Part of a small language model's weights.
Architecture: rotary positions, normalized queries and keys, local attention windows.
Training: a variant of Muon for these matrices, 6551 steps.
Each number is 500 + 40 x the weight over its row's rms, rounded and kept within 0 to 999. Layers, rows and columns count from 0. Numbers have three digits each. The size before them is the row's rms in percent of the matrix's.

# up: layer 4 MLP up, 1280x320, rms 0.0703, rows 705-804, columns 64-127
# down: layer 4 MLP down (transposed), 1280x320, rms 0.0694, rows 705-804, columns 64-127
up705 099:544511525426464540470491475499482497428428529512537557519462490465501542428543545525482478451542418482433437515509461433463553497544497449498438507473505472465500498464516489458428487516504464
down705 103:519470502443512515445578463509532449507488504617501550557605509532492545489542482453427533516549448519508481526611549517436514549486542416528530574485536520511478505493398514467420443509516490
up706 102:531532524440476545515449461509498535463420512510463484492454453506463517451495512414464594508546579564529466549467544490463483442535498502528441439526497538446448482578539519527476511545434497
down706 101:486553524510484460511463512443477512442530488492551454524488510460514528480492489528442467423493586481550509561490549534447564479521486487583443482553480495490510547424481442512537574545449395
up707 092:437547505579467485557525546505503440588462456476525507491551512575492610510530440568483470457456497502502491399502494483485488452469481519484520566543459447482559472511521537511473414526551551
down707 093:545484474505486566464552505566433462442494430530460477390413521501522500439437539522510576434545446475426498521453538531541542507505508476477547499489476511505491544445464525489517482571459562
up708 093:494528504479471494440480501544522512499574474619484482452500455549493555482561500562482472511482465440450448518521578501495515506428469487454486496511550491470495503473413518536488465568449475
down708 097:514483513449489496452553547508529473511473525475472592527532512497511538443413503442495451505469518476529504479552496484526478509517503533502568499484526496436453502484447550462531537468475472
up709 096:490558549491600487487449447509539516499518517464534534521492525531505531450452473446462544515550530453529487538523479475486479483422473511583476515574518446469433468494523457473501518442504510
down709 103:477528490471499464465488421451502444543522474488505465486542450527471467488488507498499494552549544388523469521537534501452490508524468484535496467552537509493549495533474490543575553452428516
up710 102:433537470455513525430519472530500503496530528500485517487537563467523466510487471512597507518538503469466580547491504476498526508543483513512507444511442509506429467431482525540490520493475476
down710 102:442504509515557517521491523472505541451570550522511523511493470550460487527572477466473524479594484506625453484483444516488479527440488492623477539474428492629485524425477523486525580502469502
up711 098:561461468548430572535572518498505552472512567484511494494571488536427464499516486521534472486552467482502490466504491519457528492524524458494477515547470435540485519476548606495504570476502450
down711 098:456517470532481541466482495533536553523504511466503546607481500517490445470552475474488488457502595470470573531457467489481546576444482574461506472493479435471468484520567538501531497484518426
up712 102:539538507539419469571523543511517607495454480487496508523509617523479546492444565501507543512488496479536518460532542419500517562493514485470453462526532460520465488466485502535471504539528526
down712 099:536452495528523436467551518459462488493473468487487526472424446498467520463550526479458510562477581458522515452551480482409533456519532544512459559482572502538476554467459570538535542473499530
up713 093:525559499468492527475513503514497515463490517471565527551549469520484543488491510459523496502493488489471521515437443535502462466481494486503471490539568529431519502536476481505557455550490544
down713 101:581509503469398494455476481527546487491549451486470553450465587509484529473525541481478474514451408478485495506495509548481520541495501512496478525548491469584453550479466482538538519472483482
up714 097:468564514511488481470459550509501455468527526497518504505544582549459416518536457522531475482516499527516511487544506523538465468504449413475495520540467525530460472513501471489540494545502488
down714 099:457495481452529473524514511509597612531525441482544508473468439468550391466518486451584553458498423462490479468506419491444473516501518477548473449554410533501513460492513550507506586485535483
up715 123:563467480553552530537410512542478602582517548464493532522578542582469539436423520529517553506531439478517488482496550454509503506487503490486518520479476498560550554483477549514470545539484461
down715 100:459407511455510502496507502458500517448469513460504529517556541438463511484506472518503499529442454532426446479455456504509556573490572497479508452550554500463480528466484492507500501505473508
up716 095:552463459559485492513462485519522471582542494444542481519543548535478527550497445487483545485531471506538457498507460437505482542537456533488430464487458557470492470552506521487490503518457452
down716 102:581525518444450423465498449523505469529528587524511504486542585480562471409462523507528542469482516488601503480489533565439527506521467480523503423540478471513493483501480484460402398500494466
up717 094:488486468483471526402539622498495521475488537457471505533496487460503474532507497459463441452535465524424525445446510410534533539498478529549401486531543472569490508526498532588524527491478494
down717 099:478484527453497502490576448494450485429547491544529480542549498523502471533479452507533507567571470484570469508594571568503526495469433506556456438450498448484519549447529524446581459486503516
up718 099:503530496524452507523441454535463494525514513466488439518456486473530437455502509524526496530536548459537493491447383506454475478471492534496497441477514563475504474573568450520540491418508534
down718 104:476495515548504489459526537509566472494466509513453486442493510468523443531459483476533528499428467515568385464520499537543490490464507493496489471462478486471426573550462538544502531552455441
up719 104:514479525464529504491513513417476453465574472405532522546491436546492451550527521529481527527546540475496446558497476463547589376473543465578566495502484532517549524521502512453540529546449551
down719 091:477459524497432494469521490529436471567577588458526527491549540467495522539489446557517509496496525521433592521507502472422508521544478515454439556515461466488442510425517489488535506541548498
up720 092:461506495512483488500479468498525552455552547558514541574532452572542451496497565535505568467454440464571515528508365458477537538541490558481466505462509456511505449525545528520487456461522527
down720 101:472542470444498496460497469464589464516506542499560516479521490457483503479512485564470540522535528538498541531534538534529515465493465527479456488482484505572445539500496513455484516458546450
up721 102:527500480520501532516439491528472498480489455449531424478396526554540551494448544565460446487490469483542450489468490525541501456483504533508596483508507507553435469550518554507577551548571535
down721 101:462458433502459504431500415516510568474510451496499511500535494508452517468540449487504477504504547514466507542485515523505557516558518537503543499498511545522526573513515426523481486406608531
up722 093:549446413443443582471574523550491460491516565501559472520542473552548410552516623498477531438450548586446493597498506467503463536516434462523472494478507545447468482502522529494535545447530513
down722 098:415526499567539520523480476512525543479548465550464518514518493480546539531507455530458472483413469451549482459514453522458519559437515550476551518609511491568536491446485492482511547510526572
up723 097:519499429533503503519583545435513510575500501462497514499492501491546441557450539543544481550459512517468507459546489492524516522431509499490481568456523365429496474511445499455456496553424496
down723 099:423502498565517497560452587516483507508603483566422462456472524440489540516484548477436520591429524478561447517532408529444477490478514553514517510543470502441539431431563507507533445498550511
up724 133:565447505512490496471513490510454505472486529470498524458528480487452523496448560519508529514520513526526583509510522475522496521466515458508530553457466451479439497523564512492457592475459454
down724 094:477483517497474516535492469510499532517475495502583502472470487465514485490503473483412488454540539647503460529443482569515529528510515509593587526537525523527467561534508504463536519528421442
up725 098:509506460428506533532506535423515497422492449492448457529506490482458507449541490447498546508537506526405515538488546460482567432467505531544452499517482524475497531548478453499505461519555519
down725 098:468516508514506524489523421464451507523506497497510520454520460463506504425528467514414495478568539525569489498551493511497485517518516479519521572558521543475576536486528468529505551419539508
up726 100:502490515523508509494515412521489431497506528475461522477502557470442446456449558541445477515574472515595419510465485526495540434523505456494504540444449560495467499490522569611484511457487528
down726 099:495537456502505448479476495490458494572515557504490441483515460461506493523476456571522577524485538513479489445533499475472507501507502494545507466521427556472519480594485538454498431456529455
up727 097:502488567499507526495459560640536481547565509442409505492505532523505590450518467563520511537514543496545551551442485534491479519485554513562441453477515499516506467486557527453492546511481541
down727 103:532490438522524404427479487387475539507472428452548493525542445520421511477496541464466545470544500489518456466459530499495506482481470481492397567436514508515450494479497505547484486521410529
up728 099:526509536519478497488482556625493487502440510483476432505516531466466549453499480547536500533559518474533557555458541428581486506476590534541528474534522506534495432417485462526456467455525490
down728 104:494509642503440464519483491529472480505564415530477459463488383494519494531526527403489507447464488482512533485516546578478533529521477490526514469510447527509578491491472555452500539461488486
up729 108:470523444474490513453437547519485504494510582524462489500461530518499550497475526511472469469535449494424453497476510460566508478477554523483525488456547526566453503543475576549441469486430477
down729 098:469538525508609458533486493452415496484512411444488523496462487540445537494517508559418511457488462473475548451465441482550532519534523475504521512541510581506531551421478522596465449472467499
up730 094:434462560536540516455533482483511493550468498471487428517487477517471554485564453478511526495595490523477470495466470531489434452510449547533518482469451523461552465499504460471462582461486558
down730 103:503535492461496491571507470541559479524551537475507421554461525445530549507524541501541539569457534479443502496525536440464538502457503456489461478474529457445514548471515521522484519476539543
up731 092:533473499498462513449480467555471520492457435579552510485475455516525499519527464510494519421451507467512525610478490438587520501520540432430469583488520525401550454521529500436510508485490533
down731 100:569487459459491511508470449434456449469534589512523562523552500565553483443547430534470517546508477528515521489526489625416527516484476503482535540532460527502518493482568520486494507537452445
up732 101:481489505585476489536486528468462530484535507526449455468461505470482462533464493510538541560453489442468487505514486509444427469595459457485501482563431589493510508511462543481444467506446569
down732 100:457456499497478515517449614398510444506568444469517507535507464537581497514519530503525470526459476519496532560577481504520528514470507546473513561497503467454438512452491536460543507548514534
up733 097:510540479505496457527515476496477542522540431391461487471511539464503522554573520484481538527526436538508459553441450493447584477510497499479486510568486520452541505578562463509524585497451431
down733 098:489509501472508503501389480466553465537503490456462481496531496514497523530499470501447511514567512560490452504455519503501491515522553513524513524504570504509474517477510544544521517573566472
up734 114:483498507474500485450565506497560487408492559438497524498574455575439479621504474551528453482580506556462439482544493442542428550573525455452479495543510472488470502520558530449542503543448492
down734 092:499559579522538503514548548508466491480436477476477389525532556491450596452460394522549503474366540502565500540414473538479495501522483476512530500545451493509482507486573470452506508538554499
up735 096:508496513470495501437501487530524537530468491460477548460569467583473460549546425515429483518503571556475488599480482539507498507490415408484446505511521478514423510531559540515536477509428477
down735 095:526553511496507445549515544536539509472556512439529526461461482495551535401465560471483528551486469462536472531548534526531504413500508533613549483474512496449481467492509461477513540529511489
up736 103:507534543519498458545517506597509499470524539492458506574471488505478528519515507539562579590481469563461444440517444457427485498584512485465454471478519480466441497501471508519523515560548469
down736 102:580570506473490470514523483578543550429537432452475557581540442485453494449479441493498519522451490540462477499478568551543488549499578520456424488537537503555470492446538562519524519463460478
up737 098:509556548488562468493533485524523489479579445541473487487417442570480458506461488468491434462464488462485557530532494488490457484510533537483527540516505576549512516483531505450516518456449526
down737 101:535509506477570521460514477425523487533557520532509480496489560470558553462448465471447505513373540484521545520504430489494471465553508525522512520446448467488497504489504477558521537557440506
up738 102:487525528472487497481459461499511484455472493445538512525501541467523468464481523553497393551415572470523499466452518473460472573427577421512496469467492529435452510505516545509520481555427549
down738 101:495480483578452479499556447550514578471512501507590449531485492470517481580486536504470491494529446553433505509530460465544471529531476519503463463497450529511550470552469476496526515481592534
up739 108:484488513590516457496446503564542492561470499473494530562553566543523516492588528506528501513521470559433527503420516436452476517555533409558517522510490478505551524510496472487515543522490476
down739 100:522481503497552466496487480492501438489476513533547542419486509466523467480477481517438520495407445506451537477506551433518498597485533484489454563506469549508503515436489513564442507483483495
up740 098:524537517594498430480460514479524537422513483462476505492447518552554530584404501460520537496485475517497511525526541518507434496456417539579468533438508482456518499464465495539515513437479506
down740 100:576530452509524536454507545503495501483540488471519496451562428498507431526460468461492494529551441500500516549548571533520570462541497489584476479540457508519536527454462509452400514463539500
up741 112:512488532521445526473506465593455472487467525535461462579516510470465475463434509471443447473522449565486499447456566463515468491482555415484449427640515515465553539524505451531506415492511517
down741 104:467503475483468495502529538547477491515436488503423463560512544528442484541492484539518547505459509507492575531506491519475531488506527447518430525634507493566520498498506386472560450462473496
up742 105:489475513497492430507465535556528485498451500566477474531510541464576507502475510554512488592510487565484449498465538527397559500553479496515473518506503589511459454406502535503471543526481536
down742 099:506524544516530449557557464521594540436476431557519429546539490578486520520507548549492399407466456475491504529494442589495418504450529562538516493524502581465526528496549533566538495514507515
up743 102:508550473512504505439435477476516520487577417516477513505452465525563590421500538480493477433487516435469449489488522481523507500493534477465463432443439576436562557559583556536529517487490486
down743 098:414530487518509491497491515550538502583479478527507489468512427559524500519490532419539524522488504512516473400527531498518489506500492515483511497508532521561500482525488546574516513403442483
up744 097:583578485507422498477518476482470494534540527500501508532505453587507468471511544472455530540500530453455420545486503501574519567520479568464500502549537491492440477556434481438516512440463508
down744 097:558518518459489497476461567539481528514509523451520514502489458425561475523452507524482492503448422525557423466416491473463432514400509456588500512491417486491460445477434502462506491464535548
up745 099:514533443521483504520495481534457482463465521440546512499527543520469552506490439502481503492517513440423577584533493569445457540476508565496552442486484456476521509565470498521479506607492446
down745 101:456435523461502474549574406495481498442518463520550595548439456485448436523513495551500443530531547456481550468476504562459542503515470503536490414508509503473543508548574526534530494524449437
up746 098:520525497447438505489475549522478519496542541467569505487548514533443528408485497480534557519481539515402504486434484434498517556528499555516532554514519535538497486526517477521471459489479536
down746 100:524455419540480495526483477484526440434481497455497539546482519520479504525521455514506513562458517489483503488543496473553521517541495505532477570539493561518467478408533437506492544565517535
up747 102:413447480546512598468564510501437509531508548499441461529488455465522504468511483514445478560540484472476570628569541544471475537510488523512508554465443460507506507483541459468455490577382399
down747 097:466492513517440443472529468509611529479523411443440555529468499509454478582420506467506529535491495520532513476546493520494460550477537473506565521467547494524452459533489461520515482472502515
up748 103:520536482515529543451501516544535561491464471477519555508491526493458517527489516450508470419570496515595437549482471483494433494497506454483467486493576515520543495528534499466462511450428444
down748 096:526423497541508503522420420521546578514510429463550546472509527533484476482439532454522505533423470452508519546496536551549573486538551567540551442514435493478497445491476550544500480521464506
up749 109:477474491553423539481568546546490491512499516470537516541466474473503552484478498479562511483480509512512605502536578459487467545543506438489468570494501463612560458479550449546483485478499558
down749 096:514482531570509509515546512453503486512494537478584553554519533561484472512558551509538518485545476543494461493556496526453427464494461517436446459498520542448533427516520489471420515500529440
up750 086:472538493498491533478545496533517518474496475393553509529534527583493614601550512482560545438512558508481449498576511517564469465496447517467533439522483531501560467500464442515511515511533516
down750 094:525454433444443490535514488544532436452482479498489435537502561549496442502536561543454495511380476497515470512539465468456474517501521434445525444496514400469514510480468595561485582479491589
up751 104:489535526527480344496472559499432494572489488480519480563534485495492508528453464494471459438507443501515503599446517489506492509562507575490471536519436416524570442544458526466463482459469503
down751 100:536442530509508495497536454552545498441454585536546523472469496525495469444415553461567484579439527520457529482407461608537462506464460529514532539531509560476512458596472492555565475525513544
up752 097:504560478489445469542438557528531525520494537477421513452520530481477463461531474508465504496487454456507457555440535503493437502549508507510526463520460492539465530559488499467437494430471487
down752 104:462474511543548550517527441594504471484534406486531508533518472533509486536478615495559493413487420525532497500526492547480520487487547532577443548556442533503495568464485545541486484445544502
up753 092:506563514511539522458472515564558514533503526444516462520479563499464487459489544437419443577565479544539580455532530548450529537464433504481530501429555455517489485467486547536482515510539548
down753 098:445531513546446499465509540448466445504469504439471512501492482549481526503543502498495551543530488508484537501589471439557443397522457465420529452545465564499491502496475482467546566437496571
up754 092:511559488537527488438547517509603504509527506519505528573548551517460460558515433538510454499592449536421514480469478537509432490510595518529505519522454500554500499520563509484493521491514461
down754 100:565442476474466531476469498526507462491523456500431468482415495481460562478506534494484515484522541486451485540542525542432505485393544510573577410451457524576520578548512446473568511458555510
up755 100:466518470494465444447490526534539500542486595586496483536515534501517429546496520496476511468501537507510531522542486487458506431542588481570547580541477524467472472439519468424491455477459566
down755 098:446461485472499552546480483454503545476501538471457587437430573453533519502541532509556528550552454505477480485470493456588434522470509522461492457474532507454547502506475475602476549450515513
up756 098:560505493501509479482565392492459531454486461481498507475492563541545429413485478499444457503544456586473473496516530421581509467494590500473495460408446483477483488483466549454510506507476460
down756 101:489509528485510520486555545488502495454498526540545505574470465537490480468460375594512503438533540539513484481505546506492476597604460539552498442518473478513515471499522521458499497464514463
up757 114:438511471427470579482440573524503570514461503479458522547487487528500543527519486490432448426533521585497545560482499461500475528496407547529404478544543525530436437477429573549502530489495510
down757 100:527502488429538519546389440520529523496525552497492487447512534474485489490523517526496527458535534467417549455413458505420517522512482522491509540489422539527472480538535444516507538524503423
up758 103:583517497532455452520513496559520538459545545516523419547537521549535514478505544459423388515485555518474481461528470470478475487514490505501482504524523476607553516488560464536603517432451457
down758 098:502479459516482491401480424471549555450486526463388500583518536454483516459485505458482485491462509439529468504565529495486584467463493554555412529498437487494508481484501502482509431405515496
up759 098:449514546494446533450492509459488538493481549527470457547497515494477533513480473470475456574494531487576442557525589511510489509547491523533544570545442545514433416464468449430442486549432515
down759 100:481532510494507493420468496483529596550537500536480524563543553471511488434541519445556482519496493496514494446454448480550581456519442464468435575482470427494475439503550523502486449509505447
up760 099:477495520490499483536570480507471475484426507501523396518549545491466459429592559447481523477551443543532566550441534504474550503499477558499456497466484436490535460540465470464468444421511471
down760 102:564534480482528411548523499566482444413568494489548475465515512501470510459560502489463586514494466578489446413533498577466478464483527494473437579484423548563501582534557544515504504458422496
up761 115:589505508480534556535538528423513431545522524540511473543486529498456496517453517478520489486459443523455531546410447493571424531518447493518486551506500541522462483511483486481504514480500486
down761 099:440502480493509476503536482501499556435527468462471484488437579469442547516495460577527484477455552482489536535439489587527524569480596489433424446431450521513527560434543459523510546524477489
up762 098:489433441555462404545516532490460539486561459474475413478474500538537506504498499494483458465536422555539505466489518491502516471417540467450463467523522501526581480518537554430558470448486471
down762 099:509508525597544583467475524493495525456527550500514581503497433421435510524481565556428470508517472434486528526446490466490500466448508538434562516513525496455470494473470501503516516450521572
up763 102:475487453486461529533525492514476536440517547512507522478547500489438501480515521540583450431511521515558520425508451529498496509456557533487482474565405493514463491557421560462566534418499494
down763 099:497520501555435460461504462514445532471426445539475513476437521577606518520505505450514533438508566454453544568479486468512478498529433549461492496489501466452457493568484545432528547468491571
up764 098:560495572515485485513464480516545527485430485509514528488526524476508524526406459479528527447543468491409562475461543484500478454457453534523479438571542472518486512526501583520549444420544472
down764 102:575433499530462508485508528533452448572520505472458511551506493487437548536550495527452497494501477600483508587523511506500447501484508512495473557459478521574504526461524573482502475477523581
up765 120:521570527528541495496526501528432537436529453491490507555472510460483564513412460512496503495520515550521511431523562534471517575500472431481519440509476578501582433439525478517438498514578572
down765 100:430533462532539451444512472547524508566572448507530514550463504522497488500489508536481552511468527528503443478515438480466511518549506538401499503496539483537479522535495497471534563506490487
up766 093:542555533453431503513531494468552484546434454482441479566535526418532462483535508531523480403510454495439475475505466525556482564433503531458468483436514452527508459477541525536545523465536477
down766 100:524473465525546520481489527481566566481499515476500535505459468474494483543455498485508489498485476497436457561538562425469441441462538452519539524524530515503486552556438562412478482504495507
up767 101:507477434468493474568504489530437527476440461487481473551531545501544545481543478427499446520509443450475549559500434483552470485432475538438500477455549534504519522473507474551527468520528506
down767 106:629460517506523463508555527414489507577445494443551472607577460473497525434522495538468435522401504487439505523519487537499499568534447464493525528462431470477448534526536541531483485538475508
up768 104:517534537472466513509561520542503542501498466416467528524483449580479364515428479473429470514480525484504522428460472493444441490540481506519520508526496533478501500583466516486444473413535625
down768 104:607517471504567427524554481492506493534603494476530516532514544478456461509432487428467496552407509471486486526528498539525593532491508506515531449520508520560400502533506484509543497514507531
up769 088:412491508546540572460505534443514499487458480477468560491391522493533513514500514484547511470513483442384491521576500478534544540478465527382430585549434439559496536546525529548467603532510465
down769 097:508454499466536495500480430481428542524542452531440523444531526529558460527437533497518474498424461498527458596431508490446445416509534463469515465528543408528509503511465474445495460452475532
up770 096:530482456436488490412475478506539525502496529472528498527487509563561560503462526513522446471463456578543477506470499446430419509504530492542492526529518611501561478497464496524507535526496562
down770 098:413490466528552469509490541472540522516480395499541475491459498445459467521495509453554488518497567471509502494455506470552446407520544422492416422496507550471472492454529519550482529451480499
up771 115:547474443517397417516536523486499455477487538497483439536483537626515484536488487579501436519533412555474507464515480483509446467485505531457511561539494553513551513507535444506551408516504478
down771 097:588486372534449496517499529524520479421435612533480458490469515581487547472525523540412477461559459559487441474462513488533455481477540548518516556468502500492467470432480479482517396504528504
up772 102:523510451541537463382494527426564458482513432491454476467524479537465566474603524506430500554502549494452562501460469512565451497580540475494453495478536491509517476509477516546426503520556508
down772 098:502495466473591517486588525434485524546491466466528493562436464518515514472535455431481499566456462495480512502546510485475493467436527437529434474480540535466493537478486469464557538489459495
up773 112:525438519594556510535497441481481514529463480539550486489519466476493446460504472497561466486511535510440556526543432470494525521458478489527468505432452496542505471549509496474494444541535561
down773 096:445494479522541541529505551479452516557501508535521507550532524470492499498501526448527415552493483555498491519557499542498461428444570452523496429520571509477535455499489442477483470428551446
up774 138:496490489482519467533421517442496559510408465551544563547473488515493448434518536580451462529449606425472492482446478480463529431476557466486492518513446442508436529562501515444555452496518438
down774 099:441511446482548525557398544465499469520530517466541513475448574476448552514485469598532499480428562539493571487520496544466548559510551521527451452509431419527470560529498469481571499467508535
up775 103:545472505487483463496447497501481502518496479527593432391545544521513530496453421487443426474535432498498537493559507459509466475529513544527457518525510486477468573509469497471535461437471494
down775 104:437512474521508571514528478408479542518502475489566548539512534458445466480484485437514429579463513466494495480513515594436487447516537491513518594414550490523507455437477495511473456526522479
up776 094:536495454509457460470490485519566514494498491454418450445480479501526448446476520492482488477469476497475458510483450541505503568476468541480506498534455540434470552479516519501490555495514556
down776 098:468483465473493485501464551465513475539450550485430537536468424519567486537489500410506459493476573489411507444486544446473503545569529499532521391486490589534509435476502553449514471499458459
up777 109:540509521508559414485515537582523556433571523523491457494435442485467573550546475449422524503519471525503468471444542441476506497525457480410551509454499516550540499534438457426529533534568494
down777 096:474463513464543528577508521451499440460463555522529538505471425541455537476573523525499564505548509468469460510452475471571590586509460430519477500492531501502444585541477502535475467484535516
up778 103:459493474438517482489500500520528488489416446509517562451478554465451505491513568487549542478559524428559555499508536453492498470512510496441512508526502388482497470522428510448471563493540425
down778 104:500505499425523463461508492528559527501462534522390470546442494495464489512554447502533513483487541531506565467483516558475417494487508502452476486515479507431514504515497524521519540568496527
up779 102:485547536518506444472551482543515530441534481468534552520528563562488535479464482503521436492496460520487481492503471527400503468541493427467500462509528595578460527504550472524480525488547468
down779 103:572545482518542545559501533452511563508528487572487530522471506560559504465517481537504492524520490503507502491477514565493556532589525453457461547595446492553503502530505453496456501526513505
up780 101:598563570476482504526436509507479453475520529538528568547460494483462458507477473427547471488525460483474520504522472493538470498463506512544496505462574491446495514470470487484511497484521564
down780 100:504483508517472523502443565495471464506449480437470439519424517547505497555529519442596483505528504500456481558497537518471406572551529400448444494470469473566513529474542486509501476502558409
up781 102:578476437494534527501516442538490502432533516389537449458476444514390459582530511570511435455561454564458478527507480476475496501496444503438500486555512578539489514498516471501570441438438495
down781 103:495486462501528463465566421581474488545551476468466560536564496432449524559481518551490465503483429526424509472495458485519469499406497441505374479435512542401493462528470542520561462448541596
up782 092:538503530534506413478477502450531482516456509484491549507566497491617607548508497455447515486458466459492416536559428577502488529531495491497473548565494524423487504475538528475535547564547552
down782 103:504514465483447510487517505473458542481490545497456626392470507546516532485504522540495537552537471460478482466536536550469523473501460468550508549475589449558506507482487426464480420550485511
up783 101:468489537530444561522542492457568573481475517486485512503535486515489492513540432481594482547448592485547483608447488452428517513573534483491513497495533580457500511478476499492576517447571468
down783 100:609507469551499490446521513501477521498457550508475563462530485501427506505510511421454469529518485460440517479444506534436520485481425535522495506533449439489539494438451475464418442549494634
up784 110:494462570474505444556536498491518558485517456559467503538538462526541466519503527490423472454494460481528567543440562401497525491512461481491441529516493503499547510509471496525452479432513527
down784 104:513529481468559465476486464457530482478504571488460565485486519569495492571492439529525420485432544572524457507480454545488461506517487524487512544471553470531503535529585481526519521489527536
up785 098:545525472522525505437501484481445468490494460486545537518460461429419504522487469592484505518504443441468556489463439525436528573619491482465546443507569458463510494534463413485412452517490534
down785 098:538544472469513532599500529457478494516514468459475488467445514427485566511458462503516498521487486610466564516526473487400468542504533517496527511520439482519559505550542459481517561457446530
up786 105:461524465467494565430555521481525480567582498483503494578490490530587492494466508503491375439527458528550480462549463514530510534461544469508486468421503490445498483561540541446467405571523523
down786 097:473451517419487482414484485463494482512612563414466464452531483441528480618507502500446501466532487503526467492447550498464523535529579541453535492440530521515505526442483478507529422459490538
up787 114:550570422459431456526483502453477432515544510524521504461451578508504544479489560464507483443516441504441573449444501507523500542504512533534546415531455502515491570474559471541584460495572496
down787 099:493404534550509501459515494499489551525518533565567514441511444523426498534523491501468549538531477509508512557591482515476452497515580480486408498428519458533433449529510512496463506529504499
up788 099:559471521493503557467523468483414456481554561444507544505515499500503496451552545532459470544549546513509506511480540475446475522463499518463471543573573479497540495550574465547466543465497455
down788 100:506486538470528487470538413488568603477509504516468495491539511564522463522456433482455544556485574513462490508569491457467490488434523469463487525450517418547553541422459503558508493439457540
up789 102:463507457484506548529521531554484482528498545553458525454520447513480475462535522463493518503525489516546456496516512502488529514470408469506420470462538442492505526520424494489473545428456530
down789 101:495460465492436441535482483466457569476553421401517509443524508517530506507503484511475503477575409561494532476516495498524502464536512507514517561492526456518541548505486483486508507475444452
up790 102:501546535574532471543477507513502588516499520543450466511511453455539537525576452517473499566535557454494479439541533468473508534471453504440395449523457504479545478516553576444515474460575481
down790 099:538524470497475486481484492493482538454510552526560491481493515503514565509438477468534509475518479503488522482553528493490538512538578404543500454487479494485526544568517507446526475591504546
up791 103:465518476474549461538471488516521519513517552414510580535482406541461415537507450481505469567505440438519461522542489426478481509484459505485545473508539496500503479486504523469466541432499435
down791 106:512484507487469460382511479483541411449406559503484439507503494553528487494503459503531567510393518511574474544568552541447533520493442464511470538509536528505495516465514475551509453465492514
up792 103:490531519503531592362409470607477534412530516533437482520504436425541485436576513425488463492480558463507496529558501501520498464546446532488456507473459457538508511491453451550498538529499505
down792 101:463480419495474530470501501414515470470512488562551478522510498502511610449479507566539467487520477435499548539482515555508486554497498450535499429487479497485512536527497473560456462580489499
up793 100:476526426546532554499501528460500529458478529539498426551523535461515469391517467483450469475497512459555500454500495491496562518471462560498505458497508521542511459472486509529491450507490434
down793 099:529481512460505507540524562480522461477496502540464469491475466536492519542551487519472476557447468529437506551527514519521475558496464502474513552540525508458460553539501486484510532460549528
up794 104:545499480496476437582528474430527604505511536448457581518441548534465467531445496473468507500535509453485455546541455538554522508502531513506514492433493555470559465471531538434506546487484501
down794 100:421464546523520453480527473550544555576422491449523501530581536426446578497396507489526463529444529446458502489476513493476524458576489493532569534477508485505497482423441489523479412543495459
up795 102:491513568519504494478481478564445525520571424499461468529498438521530575483542491513480478484533523512451498373459550541558584469494508453493504529513505477537545523495462539502511490512529491
down795 102:391486510458580536479471458529501501487455465498576423587481459478483492509515534529510541553531563516454513431507508530478497560489475471490451507536603472516525493493526463501529489463493501
up796 101:587504474572497465548552544484452448476455441477538488498542556426462487557534477458551513513538423471575452491587513506486510524521534585524515474489496374494526514523514436490541428442500418
down796 103:433451509478488435528458533515474447521451578559476531438410497502458551450538480465461523515497508493454496542519502584426470406481458563462526567429494467539562529456546513527544477490487498
up797 103:542479440534471531471572464551506481501446478510575559501517512460473514530497482547501457490515544534503432528410531473519540511527448448439480529603556521544572552456501501453486457490480448
down797 098:561496555484503592442495576505473518477532485536491412543478470514503541494563512511524513500493465508519488506517483497483427516565528549520485491515464492467503572533459547468550546440507592
up798 092:438565471544508481503468462445571528547545450494560541532516507467571531504501525522458454528444482509522486465542378509539518464462536494459511516481415460492561538522516481498546520477545449
down798 096:521530494465506466531437487501489482462553512442439580513557513451515539498530481492542447555581490507529545556467522545455552538483546470529483439497624488546519478463553510437506487481465497
up799 110:511491452503497473518480528588501533463528505498499491522550401494582451497444489603454511575474549591429451554509439440545545459496461476470500564483463473462498539530508513517561488407532481
down799 098:529457509523572420518523533471520514492528494494509487518517455475503502491463418566480558582425501451476472533509430513453531505477449489395432508462442516535507488477515516402586474400515471
up800 098:591516530510522477450494469462510533525476514488436522526414527447544451504457534422504454542509490486505487473451483488493473500501485518481477533509534465514529526486562504487433432437421477
down800 098:537477553555489468473519464500494519534526470507519558481504447559550529503446552535532465491575453536477554526496531522478471505558523497493417490497556469529456432527489471468527593520499596
up801 099:490489542541483495545501450572496473526428509414562463550502474471498481508523520491543481504487464460525452558503446492554524446470578442530480523518563464513439488521519510533415533475557489
down801 098:492492454430511449581468586515497448558548510469472482587538526552420529469441465539503573429495461571475495540501492508473458453494520472484497472557559463525484495500543474480512516490477509
up802 097:477578576486492510481503512429456480483554503478515566497587496488529444486482524485466485439483475502484489526458462484550490537544461481470546512472441456493531463569533530520460532450480457
down802 103:494491503546539451435445452476507520457495452552534503437603511554514549515510513466500523568456517546438507498426559430462525489458476442553551508478453403567556517525499481487485456550462454
up803 098:497556502461536519515563396527521512442502479441430434523449540502597485477500514505502519483479505428477482493441498497536500471409473466527486523524502532508457601432594486512488495514536476
down803 100:486549478409539542450558461489557507526479530475400433526506471509527502502493488442454518449465483461395479553460583555528502414431479448508431501523500519499468550524578523481504483495488508
up804 101:540472503530507535554556551586526544470500449447498494510514483511535470470514481489518502541492503508441506439428489522417445487552473514464531487565538502483498481486521484545480605525446551
down804 102:485453407529494530468499454445516516468445525500449477493477523422481460545454478468473433518523570439456453516543477524462477462434514577510505481580517492489509495536541415518506509471550454